Each number is 500 + 50 x the weight over its row's rms, rounded and kept within 0 to 999. Layers, rows and columns count from 0. Numbers have three digits each. The size before them is the row's rms in percent of the matrix's.

# layer 8 MLP down (transposed), 128x64, rms 0.134, rows 14-85, columns 0-63
116:598501548490413452498429545530480508459475549510470490576524490516519553580464481492590569542527556485469487510422452509624493540482461470568588454469423471519534429518490503393452484473613533
103:463556561549510522493491484533562527549574474500502471477603553554461525448545413521477415547498410434522497519573539473477516599537491535453618580517567546502441611485575499552513515538465481
097:470529495452511583500420517443438552509438488573408530545512581505585497449510517580558425599468505508593503507481463523432498468462454487535378547441528549492535474559480517446403481551507543
104:431450549578416448571551513545543471456405509591522510564526551484519553480398464536526601518465521510470495536523463501355491528474472474474408465504513503562561459533437498557467492459425517
091:484479541510501463518499592493561438421541493542413562516597493608479480595568499475440533606465484520535527532445482497551454530519449520511466584453457531538619557502568469432507506481561549
095:435532520449585475544448475502514576400538497441475509527470472530500498470470517447532519566425473532491438525472377567469500578606483471521379540498466449502442588528436561422528484472560497
103:516364512415581585501446492422488449429457448452429511444561503535530510490562522484533547583523498462507473476537428489553514547497551444531600528540476500519490572532574556442476485558592535
100:540475608581536436489570578477529540455544507386554595463555443470588593506562482497515477498510506490421492568501463556504437558481478540488519486588450480460524564445514458498536477583482564
114:602535381536526575481475461551562362543519423588466491571444446457433441567536489531496489470486470451514461504478528419563442487493428548454467509506481566476493433568553509452502530490517483
107:489520617607420460537547520631416536482527431457414538511455451493547575439483557507476459521522568530590476457492485403545510503539510567573425516526517485519527512509490504523480520569442511
109:526489536513362508464431566488490579473521446501586436560577453510497408523522520587506592471468490486487555493465478442486483528500538533543363557510489426490586490495538460491513422549489433
102:506497511471540480385431552502514507493514562427509475413554502474493586473421529526520470482508519525538501461366472459453435574543432551444381450393496465436557494485522537517444457468439492
106:535544564440507501570522434476487390520468541530460515500500546426568579476505522501505570413440451482516497462508483467582495540559529459436577421497426427497528371435474502549476419430496466
103:552448516443565558461496514474499495554503489473486515386399526550519394574521394479516426499528473465461610526508442485475529535424510527565478487583433441486423555444545492444526503496515585
097:521525492440546468511471519655441536465533505533525504553503554504474481525503503501505547504555456508468468447464488498574554568483464466523656461478415656480498502504553386487502487525571481
083:564432483498537493534605497526461531471525467465536519512557482447497541462428582457559535430497472515532499586485517536426450522529486491579530501443445572580338539438553534559478535427488561
093:431547507519484482509488481500488560415483470533483482496518604560560466505505464522519569415490552456531545380474442567537536524517588422554515508468547553614545576482400546529497533533399514
095:570556537520426515487439448499577472437473400579431564480553527533482474537530486476486490546447520539530469500502441446621541536463519526490403484451466428529509521488463474512365525546616525
095:448477454561583507493424508542519388545501504540582666509467464496508475467507392538497516495534526547531596506542449510519501490420544479575473457517560544506444478502538404523537586481539476
110:468526538515429352517536591506499517530562514469465553540519482512500578518402541551538570501525406473468552501494551519508407566419467544521411518482519509485627440520501477437488503508577513
093:528484496428521558507515471470513558500498451510379492448502472446568508545563557528555555526459527438479439591576570486417522557496508451504525574457560471438512467514450440623486384491453455
105:480543393488615564507524475342527538484551533553517455439442469506453486473513484433371439480484485499550546466504510501483558536518546514472454514457498433594462572497510497431502559581495522
100:416418512483438589499516586528472515538510527540417407525424523583426533514528482478562450462450459611421481515503492456555508504523515475505509465553480500468468522436382542589562512470424497
099:442528520447550501525475549454436527467555380536422563476512431554545551476532500427580559531493457434537527391449530497485493501507406471534481518607533407447484515521519549427465476511523586
101:487500572583507507576472492484494486538568576484423536540474445521542614469507539431494559521531529604484447457444479541439374449520550508489540528514547524533578551502525514488462540596435594
096:478599581473544525548469508561544503536492532576567539445502484480485505543502518509576505500475522441448560552491551573490505544507507475479716538541515474563475483507492519504630523442514450
109:618473423486454474494450479483466467493540542498553507450409558552483499521550465530494478495428523567475503470383515605501545444520524426448538541442503484558442438459418456568503621442487487
091:417508467534557485521498503412528428573462485518554466479622539462411524544432459483436502596506525438491506473547585450404511558574524611474475507499504489453568519492453460542464559532462444
109:504584497565445518510474450579486405468469509538508480439474399552463464498505532436471502542380412508468489469424547490463539485476545554443528490483476530475438612490550431502645479464500477
104:508548526501524443535506427541504561469496437455498555468457517543464538489565424411496437493444465632559472617491475537529492487611518562542556459471431577551478486462437495475414528431519537
095:470425484480347496513485444538492424512464529549474542523512515472450491519420434493520540554483573554526571524550433495451540460489441402499405522441428464553614514535441511519570550469481468
098:530462498578481500540619529540494515519497485457433528422481466520517561546481569533547469514583465425425507488476567508383511432466509576440333547523540478497546535449521496486571477546480510
102:518465489445430468522494488488588435470540486500489513517536464509485443619475479555519494589429469447491506486392570475520543533462504549539548541452537521540481563422636512385531406470463541
096:425530557480493509564547500601523503496566507548532492444601414455471468489517497529547412419499555442433504537511485485519562539551566586544448481469499622501481554452445434508503444592463552
103:600455527518462464421525489550481480481494523491485469574441506478511586549551447493580416631499549514514504492435508459488371454606528498495461509551457481482456463488481482484544496564379569
092:507537498488472454525576463535532512445432548589411515551532459476535498494451499504567540435492508524405578456579587479483509497491411596440572518569514460492499452447501501502637453441453551
101:495558465468565432518441560512473522465545541483509504370504451493530446514475550497540548470550505560493471488518477531598521514404505581469419490582554431590519506468564397402446549459528462
099:545488522613483520504506525539410540534436521600570522439463484569429486517496531448480433475453501577507450448537479433547483446466415473609501524551495429588484555428479430541526563518494559
092:441635533456505507495439531534494516496497502457495495460414551440512461507365547535474532480585601444404438477473500488397485454461528508508481557566464496510582579489493525430525422482535491
090:521440508465568531460500491515501440445483469430447601399498458508457575479569475528538438476494496529561470525494374460500487458473568378479358552479522526504511503570506522449464583462528498
092:473470491557490553489567639573436561516555489491430540405493451536510431464465470485506456518527463519471519486412515538440539549514553452430587492524564603516518562494475534601536471465432448
104:481617519539512557514435482439582521464449501475513564582427505532569438444546514498480508607446402527483569446513477510531477581518420439553466474478520419538460529542520479419576532501461559
107:502442589487460475528565596444535416566574467551530551454567461466531524508483434503557409575507539569514555544489485557475423530572469457610604474488485502569438541491509518520530467458460487
103:402534463527517487495478486542554446443505508499437600532546578454596562605514448487516496550525491537480517431398574447483574503572517473532420463524464482536549476533438477555584451512432559
091:530580580594503528587559577544466545556626552542548503483433481573406579442483547530455560515533460606479455486530464480504531516458523518560513572473502531458499483460500512445476511551539573
104:510611572540477434545539557505515487521496440482554429575490541504470611525436425457460513497415506600477479595468471476506496529507449527506549509415489556481629509519487450564484473510412460
101:472536492410601511467402494477514580414482524472502494502511539435508389447432468487478472498528461548513525521516421504554496359513550443611463518514548488479525490516430540522418584463463459
101:593574602590472505536473518593523472515518526553539546433497534517536517557458510583463450611557461498495539426499513496542451447474566524512458545550456430475565422538473452572540560444443476
096:464567514475531469437420478502539529442549436519471436497485440504409423456472441533415411467525506503525489475548446551536487500609459553551422498488503460486465529481561458512638567431418516
105:524457514511590535423550478371487523528511569466417396465535438499428478462446399459496466453546491516434473486403523484489490426497485401461516496519431549545540560494555483455502476451415492
100:526484455442564467519475451503482536442519582449500448517571540441489465548433531513541546560493567449504487450493467556491527542419481584498427454597528487498431442583475463440523406531572373
105:503469480518522464487609521488537457518511458495524548553558501512511538509546539489505424581486499498481437498535464512498476553557574511556344426515451468419550506446471506554558481619358459
099:505518516537510461467534567577446540503519519486431433500596494458489431555557502524477568420542466507542609499444533450514417516414454450458577488510612560416498535458510426423541526542533536
089:437517514485549416532456514487505457428559528398471513615530496490577609498394498520486670515499513515499514514542445522487497476432451513504617518558505530547502462442466439528507532486521500
115:579424492569543478512442531492456488505557437509506501455468436448449481571514488422527426482513471482559510462467390525564586515596505464543468492529448529592416518454495602514538466610443509
093:529624482508529522522505507477485412453464510527537546519498622452368447453444489515447558579418478462573581448538484472436529510476527455496581539555484506509506456595534488535584529520467474
100:493532470509520449525540459411419475461495539552480452449396546408502545431538466498443468497454538491616512519470535594540549361503429374511515524490496550504468550499534454470562500543502493
098:520505525436513567541512482512601518494492528496586473558499491526451451404569564505500550478451416522485594510531549552545471529401467510522368455563504511489640473571527524470488483483554560
095:437578513518496433498494544501462498406473543423503509611471424545589570516497466494480504512435446508516527479463528465442484483485535531539570499384455550399579444488479444611568463511564509
104:406559553521521534504557502544452432506562498540479562540579463423403553570539490421571597579498504501454515523541501484490535470545459494514610500485421570549390515538474499498539496529562556
099:526530616549573488536518476514496513501453570556504554503440549459514691511551497552492513452550481527478463551550472465488612485510471504500545516575447578570506452511567490500478478551599477
089:443502568449517481559503418535553527499534516469451461573466474541439496470530557529377570498502554525476529457455468501549470556541433503533339482437517458417511525516441485392503552572490453
096:395645529619446513454527532566523484533472527499481497467416506559558491460507622489521526484456556518525406491543482453615503524442464556520472519481511420437531543490463504496504533517551444
105:424442414521530510513545626459460557519529471566418485432481475566539504527518515480590427538520449466480494456426501464521505478539413550511463440609447478515559524438449488512596452484428453
104:441510468462556474430554482447471505469444511553582504590572487504550368519536450527488441410491456470540450582568532544477574523490508478521511478476578500540353479523455438450518541449475515
101:526534481447478487466409462525571447579542470442482453526544476471442545540535437509406487481501596619518493474551457480538466484420499405485553500497466449460553553481426395522538581424477536
093:424452482506404471511581485511529469527522511538527469445455463532576443422429530525547458456405524413462475525475448523525459463526378424472359489450531524521536534549529518435413493465484488
100:399560428488487444545557464538477577484499530583478447558567501598506548485544570501613520447512384544467515465466515426458524473492495530527584494500472510532558466446485581545456563487509586
111:472459510521408491558414555564495514459491504544538604539537532549513473463400505544521655425517571532539493480559449503597517551486474475520520486417490468433487465515526506419506444534586461
099:540461396508454493529493482424569492462443414438440509495458486550477524473546535439485511443623466493550505568420480495440535490493545531652617501523534402479483492507547490520465483482464547
099:517476549496501492550486578441486474547467567551390598501454485565431535597502520598532516517498509573520578485515425517505517434550523544442382549544432505514511468534525536526522501526476631
092:598475556547512558487482568504590480531457480498462526509463433463463598512500552456541588519524485578472520589490502496493486457522491509537620549442437535461613529450467505559441536491626524
# layer 8 MLP gate, 128x64, rms 0.175, rows 15-85, columns 0-63
106:561445432513481550505482549490416449538490485505607533467478495535518476437565560389499511510369464554443489500535494421471557532444444461546496496454500580505616426522487517409479501422501514
098:418431518572538515470490564392560401425500390511529475443507560543495532576495474520379491458496523527497497526546475496552498495520523594496491457502389461500465554465517551463489492419527591
103:478594430564579346419410479403446603459497508545468439421465429508511456473548399421448523554517536535522502498499581473542482512483505514518461505523488523511533516492477501489534528460491449
097:501507439520454529513562433520460586461631529589448502479523475536448482518555451565560461530423482555466498547495509521543524457465523560513425395505482534450579409519480513496399500537557595
096:436568466449574518557482513558455543364457506555505489445493473542511521491494443473509529476408412614455485600429427444487512511556461386464419540515519463496490533523468533487504496454454446
104:440502575486524511491491566458561526395496467545501440521483554579468430517536411436521545443451524542481600493453434431533574471652450455430469539463500463482524465496489474473402498478477478
101:498510504608467497490557511441585534503476434485543527438534482569453521448489476495525519536451444457474515606453409531499395592514475568501469526608444421442496492430491398522527461485459558
096:531520527512443460533438586536590498464558502571569459565430547483506466445562519453525576492485510587423521493585439441536445442487448494488502567464471465476511439596553559489472600503494410
115:547478527533452565497532569593477554511504466567441606503484508486494544470524464532512534478481458476528509479430525506590583610570513553618431575581454435503487507494563456511435516571514568
112:510500496484451527509524630582623487489493393492571481486529523486464543529549571458430511484426523540415563494507485548474497497510482551401557554404467578556517434446531527492526540416497520
097:535454431470507514572606604471539480473498518558569452486517549509490478562576495470395431530532548451515556508543446482525435489554485471506521490443436516506485518423619556455506596429492418
097:385572463479522551517473501452547536455618554424523459522509487487488549442453502550445425445602458496511477569455455497409557567527531523579423452532498483506472458580460483489601511530477542
112:471447521519572506564442498488476584408480541530422499442467432488399442442547511506468498470498447540579487503507428539458525497521517501601431469476491540620445471545366513501540503559468561
087:568428498481484566471494512459556617584504521536502557439540538391580503490486564462499540434572396539458554462483490512435442511485553507487410452483547429512446500432514518491541562544582537
081:442431546419506506596568477530505500536477562526619575505468551467497488567494525500508483465501449477568518622515569554496481467454486458452522462456451370470489523518438577554457580512567468
096:480526497418527397526596515536533494447527493410377487486460447539580470522516416532509517458472545437432458418435465473529508548580476476508522482608496473561501506604483486450575511510464454
095:501544474530474466512531529410609496532543405529528450355475535516454510423538584526446454468495550606525532495477423487548536479486420415468476526470446500495462552470538560482406474535500446
096:611541489485494393488450569489519433562518501532443388422519597595524531522523476407454451523483523481459540479467447435573495530404416532519524490532476459516552519411530462468496440492506495
112:535493427416580620466416486511512501441463475488579443485501504413551528437574462459417440530409526544541551478480545529553524519581528397506535478570470517509479616504478530480469491472487489
090:592490578607455484602440554551543479543521450506590617540516505585455472463496505545464462535468462539521513445417511448460564514530568489433513475504481487440568533431467553490470565471437535
110:483533544522489443470498533525461500473542422529543463446529478567552521438557530461421431541345414486500469529404491428484474597548506491507437448584469490508539460546513566412516561512529562
098:508434591418556547558481613516562490501523440453436506514440506523610583477508485511509527515491442594532460561531439529548473480581454529548500547526412440483482480461514501482422554470430415
090:479546492447402555449579522539569431505507483578590486419558463498439500585573445499446496512433533500455446528550581457512447455504393495531508492517539490542510555487475562488396604487487508
097:477540374570466466556469400471523544484481587520463480439488485593529430418469473460487494527497513531510484511444449492422426604389466549477494514516501535534476567527583406472511507469500570
109:548597531483476575586451559510580512436500457581528560458493437561463524494493442486526523528408441476448498528482462544509535609546466455540514479518492471540479384593466458414541469531505415
097:485440438535445429489443585525550486522506445587548448468559476525535577388530517511427500540363525504383540492470464451504505478505440492471563534497422527536625493506487554504465536515491508
087:473409545509466415494529548493510454524460512448512474459430470411471462474594517531453475540387465469545470447490488455408525455453469381437488389427483514542519468602507558486559521508496538
109:474521525530556485499498432503382576509512543443505461496464407441547563400499513508520473511531508483516515423482432495511459508513524573532466368477562566631443481452445437516526511602523532
103:460539530493471470566486503523512541409460461576499526466492509561539512538557402415504480496425376524514490599452451474490482563586499443476397502561473502590537512456461490446373507501507529
090:494531498493467540432511625546580516496556494506526467336495550538450510437540468586491522514522525457440440537482500522522554573537529444566496562481488496481509589543522560513485572518531633
100:511498449544518447486556532481514538528513438576526494440539513506523481431499663636496474489483464485459544461496494535361454434499538541452427472466546456496524510437492514539559628498489492
098:476523500534516509562439465497342592436518414426509550452499554535530449506488488519519486557471451498521574620524578436517516445396465538480488434480489559439515564477481544512594509487490516
096:497450501566522471500535509487525596614500453610508576517510566501520523427598594456378592522431483539513491439485589496496557450467531553563474548524501492459506515476553517499498541492584481
131:431495494559510471440475510534481474506525536427445462549432448504521556506602361504523452533478546566510483588534453423579444467520440519579476441514437443495397418526478489488471430561491495
090:605505493554454569498575559505508478524425415555585477580556568486456497533512504460525508503502473512536601550535532438549474430457451423451511407460433566565531526534516567495457508482514397
095:408565475482555503437535473451487533442542503474427484578467416563554492395507430502505504517500417476543620482463409451428507553516507477556468518476574518474473498450389457494527468551435452
102:451514465509497526425471418488527516468483478599454489473512420535506496457509482459475510471493435501514397468514470442507453489480393444555398591568490456480534468457542411504387603530439431
100:474510443527489438606542512500474546469481419613462465563571510542473562520633563425513518484462501566498503613444487509528523478492536490550483474551392565510512471527529545502445494607539492
086:458541555524503450467560472487405452421511533496523484403470507508567544537525583440474455489472486576559473466499560549536481439442467466535376469545413501522456623424524558449487474474500429
093:507513400504467445515540445537513499502526506468603408538496490451513602431528535500430488487472401425427469487501517463427468443489554525537472557547536366447530451515500505391490525543541570
113:509505503499434480511491498521482468413481574542498502470470445470540500422521473528507484529481540516500474500565362577512444490448528444520476579558522568656414490443496459485551636525430517
093:578532501477592510535432591534559446441479529521562472502437485558564554593536464532582450601550438543547488553526483550478546428545464482501476471527509478471430467476553598466472531459431426
107:534402555453509521505478584496585490563481421455582414476460434543421512415516537465518473476417543524538458534556455487496501483427435524466499593431523441487442532445581496532477462513589451
112:578461544536502465614480556469419486478471409491539481465545519499476545411633454387500495585422436496456538485473462473446522509542567452505470467509487556461505491527530599407495535478467510
106:503467485497586570510564560478496466493590479507471564562576487423452479423599475461529563523484537481521551518496464547526577463491541522483504566502457504426417427518440462511498546469650584
100:498527455423420487464416505482446567479539507487445524498492489530448424399515516425409557491529466526364442517499458440585484487443484442522511482469507602509591508527438445452429496477483564
121:454504554465610422528495455416523505350542464504457507449488494563432437525516434561538525465511461555457613509404444484525498510527499482565379537497561490514429465454517490458508506532482515
099:594521518481506496463398532455469510466517397470607472496520483458531476488533502481447505473552371603462544452467521470581457484474452524611436458449498587473500493564590494527538536455457532
104:486494403523529435549395514518489558503517484553562441505512461547535397474539583546461565461544435563478582487546555479460513625393532517464474504512489563501531393460467521466448553492494526
105:514532483606431529527500551450450521554440414542495465452517493569479537476629553511455546472562492560453564481476567432531482515578452486546528522476537538432572512427606521523536554425540543
096:507540489527566448507485536540443569442495547570562569553443493521514506571531510440615466631465453523480578475533530549503502507411485563458494466595613470453501478449514505455495553534423541
103:422483434481524481532463472472497598494553539658416528432520591453537529556511499503530469466419571560437430486515476535452474531487563538507452553470605432569477524555500486456471510492558480
112:498526505496487607468539479533444484516491507531517430421507441521581463486591476514482450468506505453506405571449480502517474499552578401514412497537497449454516514512440491449625475605448388
110:507408563541560420557457470598481534523490532491482494514449466517542483518491427499478414511489451594508481630438428460496445435588512526530414547508484449521431471560465508461489460563438578
090:448646495456499458505533494508400435447534522567523607492472459514467438439534485563500531484444484402580585449528501507492492493507512405408496517562491506498432444478506439464591484542462468
101:482467489576499390454446581517511416524524413508579570467549474563420477480484556538539501465534456485530434549511481435594506490473522458563493404459385513512558510555482603542495479470491547
093:598440578491455469551539537500529383505441461555561534457519534473543504541444469556417494429571426540496587597534532511542507534399416547519576546472464562543519471527457533490463483489476526
102:587374527575457496532510470517468543472543502567476526410447532522514473467561460491475375507562461432459507511410453442554532532451502424489441489536481503640490510437540527492484516550438542
105:545358416530434434490515594459519454528563429518424464551572526437524523500595483504425542540434459548497448488555429530562496544474527476529512453480496562488560525483478533489415530522591483
091:544600450529474554608494469473501514510468552460642534512467457521491559519506379587539441525487453471470486562578392420535593436487425510497511460507491559490515531518510514439507511464532485
104:508513566491518535516436520403506540442573525485400595451415546447492513541495450451506476498415454613595578490476407495506496483517502476568453495548437490594445469526477569479502539478432477
101:559373487379469500519455542449515504486505472510490530498487553460418523523485385526514523541525380530490592491515471512450627449547484474480533423487541549521506398587493545480468509461513540
100:563496544470441514518450601483529503522576450517487515461472592537490549558488489494400425528442513501356452458489529532435466632526479508488489599532468497503600467496537488444429504458503543
094:486525465485534437508502485523514556519440523612463420573512443551529467510543492501546522510544374483603483499531442464430528523526471491582416453562544443640484454540529400491508514501503558
110:545486445626504465445536509528586504470465416521570416512482472498503518498496461399458454563396534503499459561475454419555487484547483480544443480472502522509532541591563530496406471545441607
094:507454459476485511488557513511541387477539443521517510490522549596357563554496501459427478456483455513489527532444484481499451430468494441504516579463466471422516461635539572441466545461604490
105:509505486396474544617481541530461533559503449465463492509470530484450463520481465524501577495483530548530472609491543474561519368500391453418511598423570472551548402528489534489517526538482534
102:425455532510396555531445558510499404461488523479635461509464523526486573515541522478490486578413432458548477497461403439566516459500429359528460525517453533497454503547461497427490498500504517
092:449536525417516486550447566482596424511469489524616514469538504532465493561431518557442505483480552493448495472531531525562526396582480487518477580461494504451507519421488507439380619442489464
104:532446547464465543502525550497602405476470479567525497499543638610430539546501438553418491505441494582452539521501533453578537456525512458398506529516465567461559522519459557533451549491525525
092:524528529431550530620553555451511489469627545570485458499452522493516513472505444558545542478492546476509433509503501489591569448574519420503467457518583450578472443560537469440609535537519447
# layer 8 MLP up, 128x64, rms 0.158, rows 15-85, columns 0-63
109:530487391422446475518529510529485462493516533488539544517455462483471488457523527389498554481457552531406405384512431491497533459410517429425482443427396524485533426517501462432474473523433535
105:572580484491427491544442516636511504544492543470561497552472547595505478516557448384532474529482504502358534444496571446554545545462461472509549571519526538494532387515549494501469503511471473
098:552527559475511510499459439528534540460515472523513540432586549493412411553470549504549496552427491548476543467527462578360545493404493488523486455566501519483519606474534578464525482487519628
086:545521536476462432555478566422566466496480484492511478560492622493465542465461563472401537458500464511522565528516410522503519591444437443493507576547421529607431558527559512417466551484488545
096:546459452601433495533488527441535415562596479501483597491500466512443427510493552540399459477542541415544469457570546607541530543457490560523479488513490573548482459496486466427457555569562496
100:631457570560415427559483485428503532535567587541429548418486554468562453532476557473462483481492543545498512420543450444470502524453483568476462476463422494530552493493576582500456551544484442
104:492522504525478480401515431503499518492494439441484543551505426561527527453370478482514513523511435517496454559533469544464357548512552499607419503424447408532466441477488453495586508485498416
108:500408523545489408481490525405491511540449520439640450497547550604537525467537481433569471519525480528482570529517518511444517470550482441547510482475451484549516532445401440570562390542510533
105:477509475431562385446514490445483525496452604486488417560457464453467521491525437474522505548644522523486452486497542493511473430565485433435500536474486505559461369542519402500472502582510456
105:426504503475547495527559419552487426498528537520466606479412526514517559530513485426441445543529469470492397525534522546515520389480469419504530443512492536434442608448473571466537539426507585
101:566564433485520502514505443519496426575459433493549585546487510532567516532548473471443514530530522464510510532537567463575505422466481472556532471659573543500477571455458498417562528531573592
104:440568539429432402542478458460459494512466426502457490509429506458602484478559541392504549487442460518473416468476415460510525540487505466496507399428470473520554501391537500405537554450521467
099:481513610453488497498428461421469444510556519415491563472523551487490540527456446458594431561531467483500615533474421404453503522519428556490508584549491456550476489509592505479425484427539545
099:520438547479499472443528493511443475515575511577436557516443601448406554498489579443548505453522433444446575528488522498511556436495458477525494577425414602523521543511546590564498578471525493
084:449490458485527545561485566452477550485482537522581636413503494427504457530518517487487435440515539474484476521462448434487465507523568565532461429411509429413477466472546555454377500574467566
093:529431526457389471474465515508410491523475495438533546463602421386492557467440521441468512519484395497503478538423483507564451461482516509570497540462407574522513410504531526491543412512513568
091:503574553499505444558476530548477541409491502542465532660513504505479484459505398429502519543465410512478541573468510441464553531498466596564474496482469559465511432468507367507459494475560558
098:571519490403492474500546548473559419473476397446364462480496503493430574509461510512499566462455537510441430503599519555488511537492494484549499485533425378421514463542463495524432570534500457
110:442505549468475525542513449508545440562567507539576517419513606493458416579433548568437526469455478512497546460565479405527523484411500463455536549432503512518554530425516613470430506426489523
095:410571507503520502512434460575472492507534539526563506538579475612539512552540480549531495521499549584545444501378409498536483417532433535506510491509496429463496502546525616447507539467440601
099:518490480495537602555431471542559543500553493517442532458509537401377437489508468482535519415567530478528524455566491549592612475513446476504495567425454544465420456488500473547466517533519396
106:602506516468485380549506510528501556476442561558442466570483425430488506453497537560574537505459473502429469543459517600531495391618453486503490440547475581564493516563519465549494481554525526
111:664532502598537486489581439567466538502480615434494525529453530484528476441482505528484526500455593521447493546470507578486541468479604443483464454543457577537538399486518497513507476459486442
099:577567554497443543490541458494604484500523430506458548494456562498493502594448537517579501532517499527492487536534442555559508615430530476533491528489389512478465433400509520550435382554447486
099:620602560501492567589499538448559509457510488546544507512517411526536557481508476451558549515464469451500498532457445605489488595591478476497501451482527479572486406580436506452508484552514414
112:389595493487569493537557503561524525519508512446521406469497417426477464454500504492493498489523480386497469504550435464567440489518453564539484431651468456435523522527551566442464479551467545
091:406572433467423521498593491469446490460487447435410521539427494470501491455598464507471500495509539502513503423462555540456644497430455478486511522398449548492487407476496540494558454524565473
111:476593523516508438511480402555463398514534529505444458453433517453468508599474498501472496397468634520484503479474500513611512424505516495521502526456461565540478551594539506460551517533615498
102:484458470500590451461496505527508474579618472516423557604484478456413519454423567504462530535499502504564505506529497453515550522415426482538527461439470530486389521473435509487589574450587462
094:563506500520543451497405478492440596494447472498451511454520520537556449515481499470474502493414513549553533471515540458432489517381474585456528429512523607552495599427600537436449428443513525
103:411605472515469551459522465477539435473512439494529480511561471509531532518545456504395532520441540600527390512521523488532445460546602455507511469495432447470457520534455432529423533429624484
101:533445521574601528425483512539511491445475538595477502553426481554431435550516547539496524567502539522480614574508459556491502379520469504486494590500567438537456420430481419520458491522465476
098:437451475451614450450507546405479481512471504467526457528438615548540518428453571467504466530498466515426492479493497475486452422429486475541525499436559553489561567367523591514460565522542498
104:489425458463425569502459466454512546449471503501489456434590490455505434465476578585452507484430474483420452559517477539471590448502460487527444530493551480432612525565576591497406497496437530
088:434500512556478596446497525452473559572589492484431479450488467483408451477486528460391508502505500487540431425465489510465456575419600408492543524427434564509554589504532498537488528574497472
104:510570482543448452418484550442473593495446485438610514464483514539473509563518537420494503492438488555453558510518478427534460580376523551430474507508507471531569529530559367542453508508433495
102:551454447495491485507431521465533435474560563524471453568496482494517523591504500526589442578427573438478521563446482505466507599516469571543513387486444573566458515623526536472502423524463527
086:425524474568438429408564430546518525570439536489426529485589458533532537539585527481467557483459555500518402538484626496524419409549539541526526457570498526547546463521557467478529475475515508
096:530514461454534610562506572459549471525486519402536578539518477556406450470572423538467489528511487457493541545499510511491640458585598487511561522537532448454538415543441520520535520522501433
090:524462424504468552446567467634533526531600371482489443531526477567560554587488510513512446442456464498497536576509584506455477545525446583521473510548457493548558429464507492529467545431544480
106:516452413535578482528519487590504483519522470559534481461526535487515498592520595436520445456510413479512518633483531456466552493541469556478497444447509492476554513504523700520459487477498453
107:596497529564574525524454456479485555468478562596426496527468493501463574535506464513511564503506581542571496574488470518502525561429568522526437506591472515441495460644472519550396463513473566
107:634499456553476451465549524568497476555553534542470493525520535619476531597517400435588551483506506486360523509493475487560452436547480513538550453482438507508554516493482490524476521444442581
089:511541470512479543420509507483566528504568479512400483583445543521499468520473512583399535437509459528509527484533505447595555567494428478530479583411419455542531461508413378562495544558505512
115:510442569463486579551533581524497485485552444590495582489480523501409546484556427487497520461448493602470556541519512529600610509496526502521509578502449464542573439588421566482457525459532534
097:469548444467576467566467531467443491429552508520418617510492503472504500457445453562473525402494624542479493435451533502435496653461518528461506532479496430484437530569506534563467503535525456
094:480558571496539449460504546397458502437436528449585480581400527464462499512514455579596460516510484573378537551425526459499477529524528503563496488487530488452458424449555500465504429525431568
091:528516505444440558542460495477489585481444577476446500517466499520538540464506449476518469434538519404465462451501462500483509538532486525510496520471650365452459441553569402570552537609496470
108:513568456463536426460373500498455511639504487562599530537520463557497415509530501510513524438525495425369472521479519498503473572496461433519484480517482518492558408450418488474461507477528414
110:617509522546433541529504518472523451501501482551478498468494505577423468496587493507448500466470490583435404590431509545580513413576463442504553540446445587476537539538486566524446576448517556
101:518499485562518467571490492511344529575450513632586474537550417480441564458486540502491500558550533558529546506461582527494531583412499567508484532485494571441492558538516591498486493536504509
099:477471504382506469509504474520575388551515475518550536469495532458568574597493482523462460482487556526512480580473437497598473472523632460457461476546487520496446478553483634540465518440550448
090:447431473512413532543469532512532529559496478530525479424432547578503418535593522529407413529458498450454468473513419473395491581536549468428483553548436438453546455571445506503486471533433506
118:521473471535471621526391548389459528453544504560504528528526582448436490431496528409526494505514499417562516455492517554571554490471436434498519493499531505585538502571554596536509556424507453
091:508495527461548464497403468545471456504492443484476414465553386470485498479470489562550484530539524502558520517458513481410484456444529449401522371413549502475444527530443604495471441603547536
103:488554429555487468569476498461453487491568522607470511444493532608510457447486566552490525466476517433360488480496484456496429545428486575440496522508593494543581471520419494433460505525423561
099:497512324574479396396502510486417498554471554527479506495444470483487528553578464551561456542515579491497380502484512543427541484608494514526510493516493483462455468486525455544505436543462514
091:585492511567466499475480477544530494535471569502505380447445488555575524462461506500517447548589543422467463412458479474550491477482507443537553498578548504534473447534447507533512399572353550
106:566441488474482478592472592508487563390502465459522494475386512621516450497501462579502501449422384440464495513489465502555531556530567485431504469502542549512614516460471461436528510483505519
092:500472479454480532398586427517508467527583520442453467433455413480577496508537467442539483608489505438613467446443545545503497506454411509493482442456602451518495481548415506494504423550522487
089:411533470494523504552619458565573442447532411483550446481579501528478492451581500500447502432483544463413423516540576466544561590496517515426454528483530469461567531512494534490523567518571419
099:522472459474447527459528555521613509579495459548520487553427530382507474436597512563495521474494528529395505486517554530531552453556537498410580527462530485472541509453485458536391586450431466
105:577509406541457499588510398591532489468521582457580459586469404476481466485501514521450527430472562462514457471512537511463553468544502388497472456483605556495527483417476504453511587502537512
099:422499511480551538439469439545523489529591511487434478446528435548496475555420427511462468445509491482546512535467501558356541601464523600497432446476491457441480519575432555431502508488519584
099:446535554560534401418567497496487546520453511510528469507556388488553546447448496457593502593477496455533464502453488551482486535542500593475479391547577513487477510451531425514503385544491580
094:496530524540545482571438434562575515426443474512498446556531508519502462528509570542515528552541572524523519479565543534547551558576604584440526491427529510566504482431453571615446564522461432
101:533469559416466549526536526431598493500543477459435435490495475497523492522443447539439544476440514386426468494393477574564548540518561472519502516565468416419510483567479404457486534517517413
110:482609483451556497469537512399551551522497521509561501462420460523530494515507566437368449578502442524504522459482477519426559467480545513448504589509539489541473532546445428599491549460411577
098:472485564436487511554458516549464507531436588587571479486508473500455434500388514588543545590408552514500531524559487541516489515492479418338415519496544543507535483503511581466469512516512459
107:510502401465557488506513441555475552507535408469569379500495500436518482399532517438461450421519474413428399519498585464478523517518474400558528497496547532497522479444497500458532506485561395
093:473590614434512464492521498453506472410575537555498462612543472545483558579522517555505591516443472452537544430527477455526532407509410398502520506512484510517445438578535460533443511478468501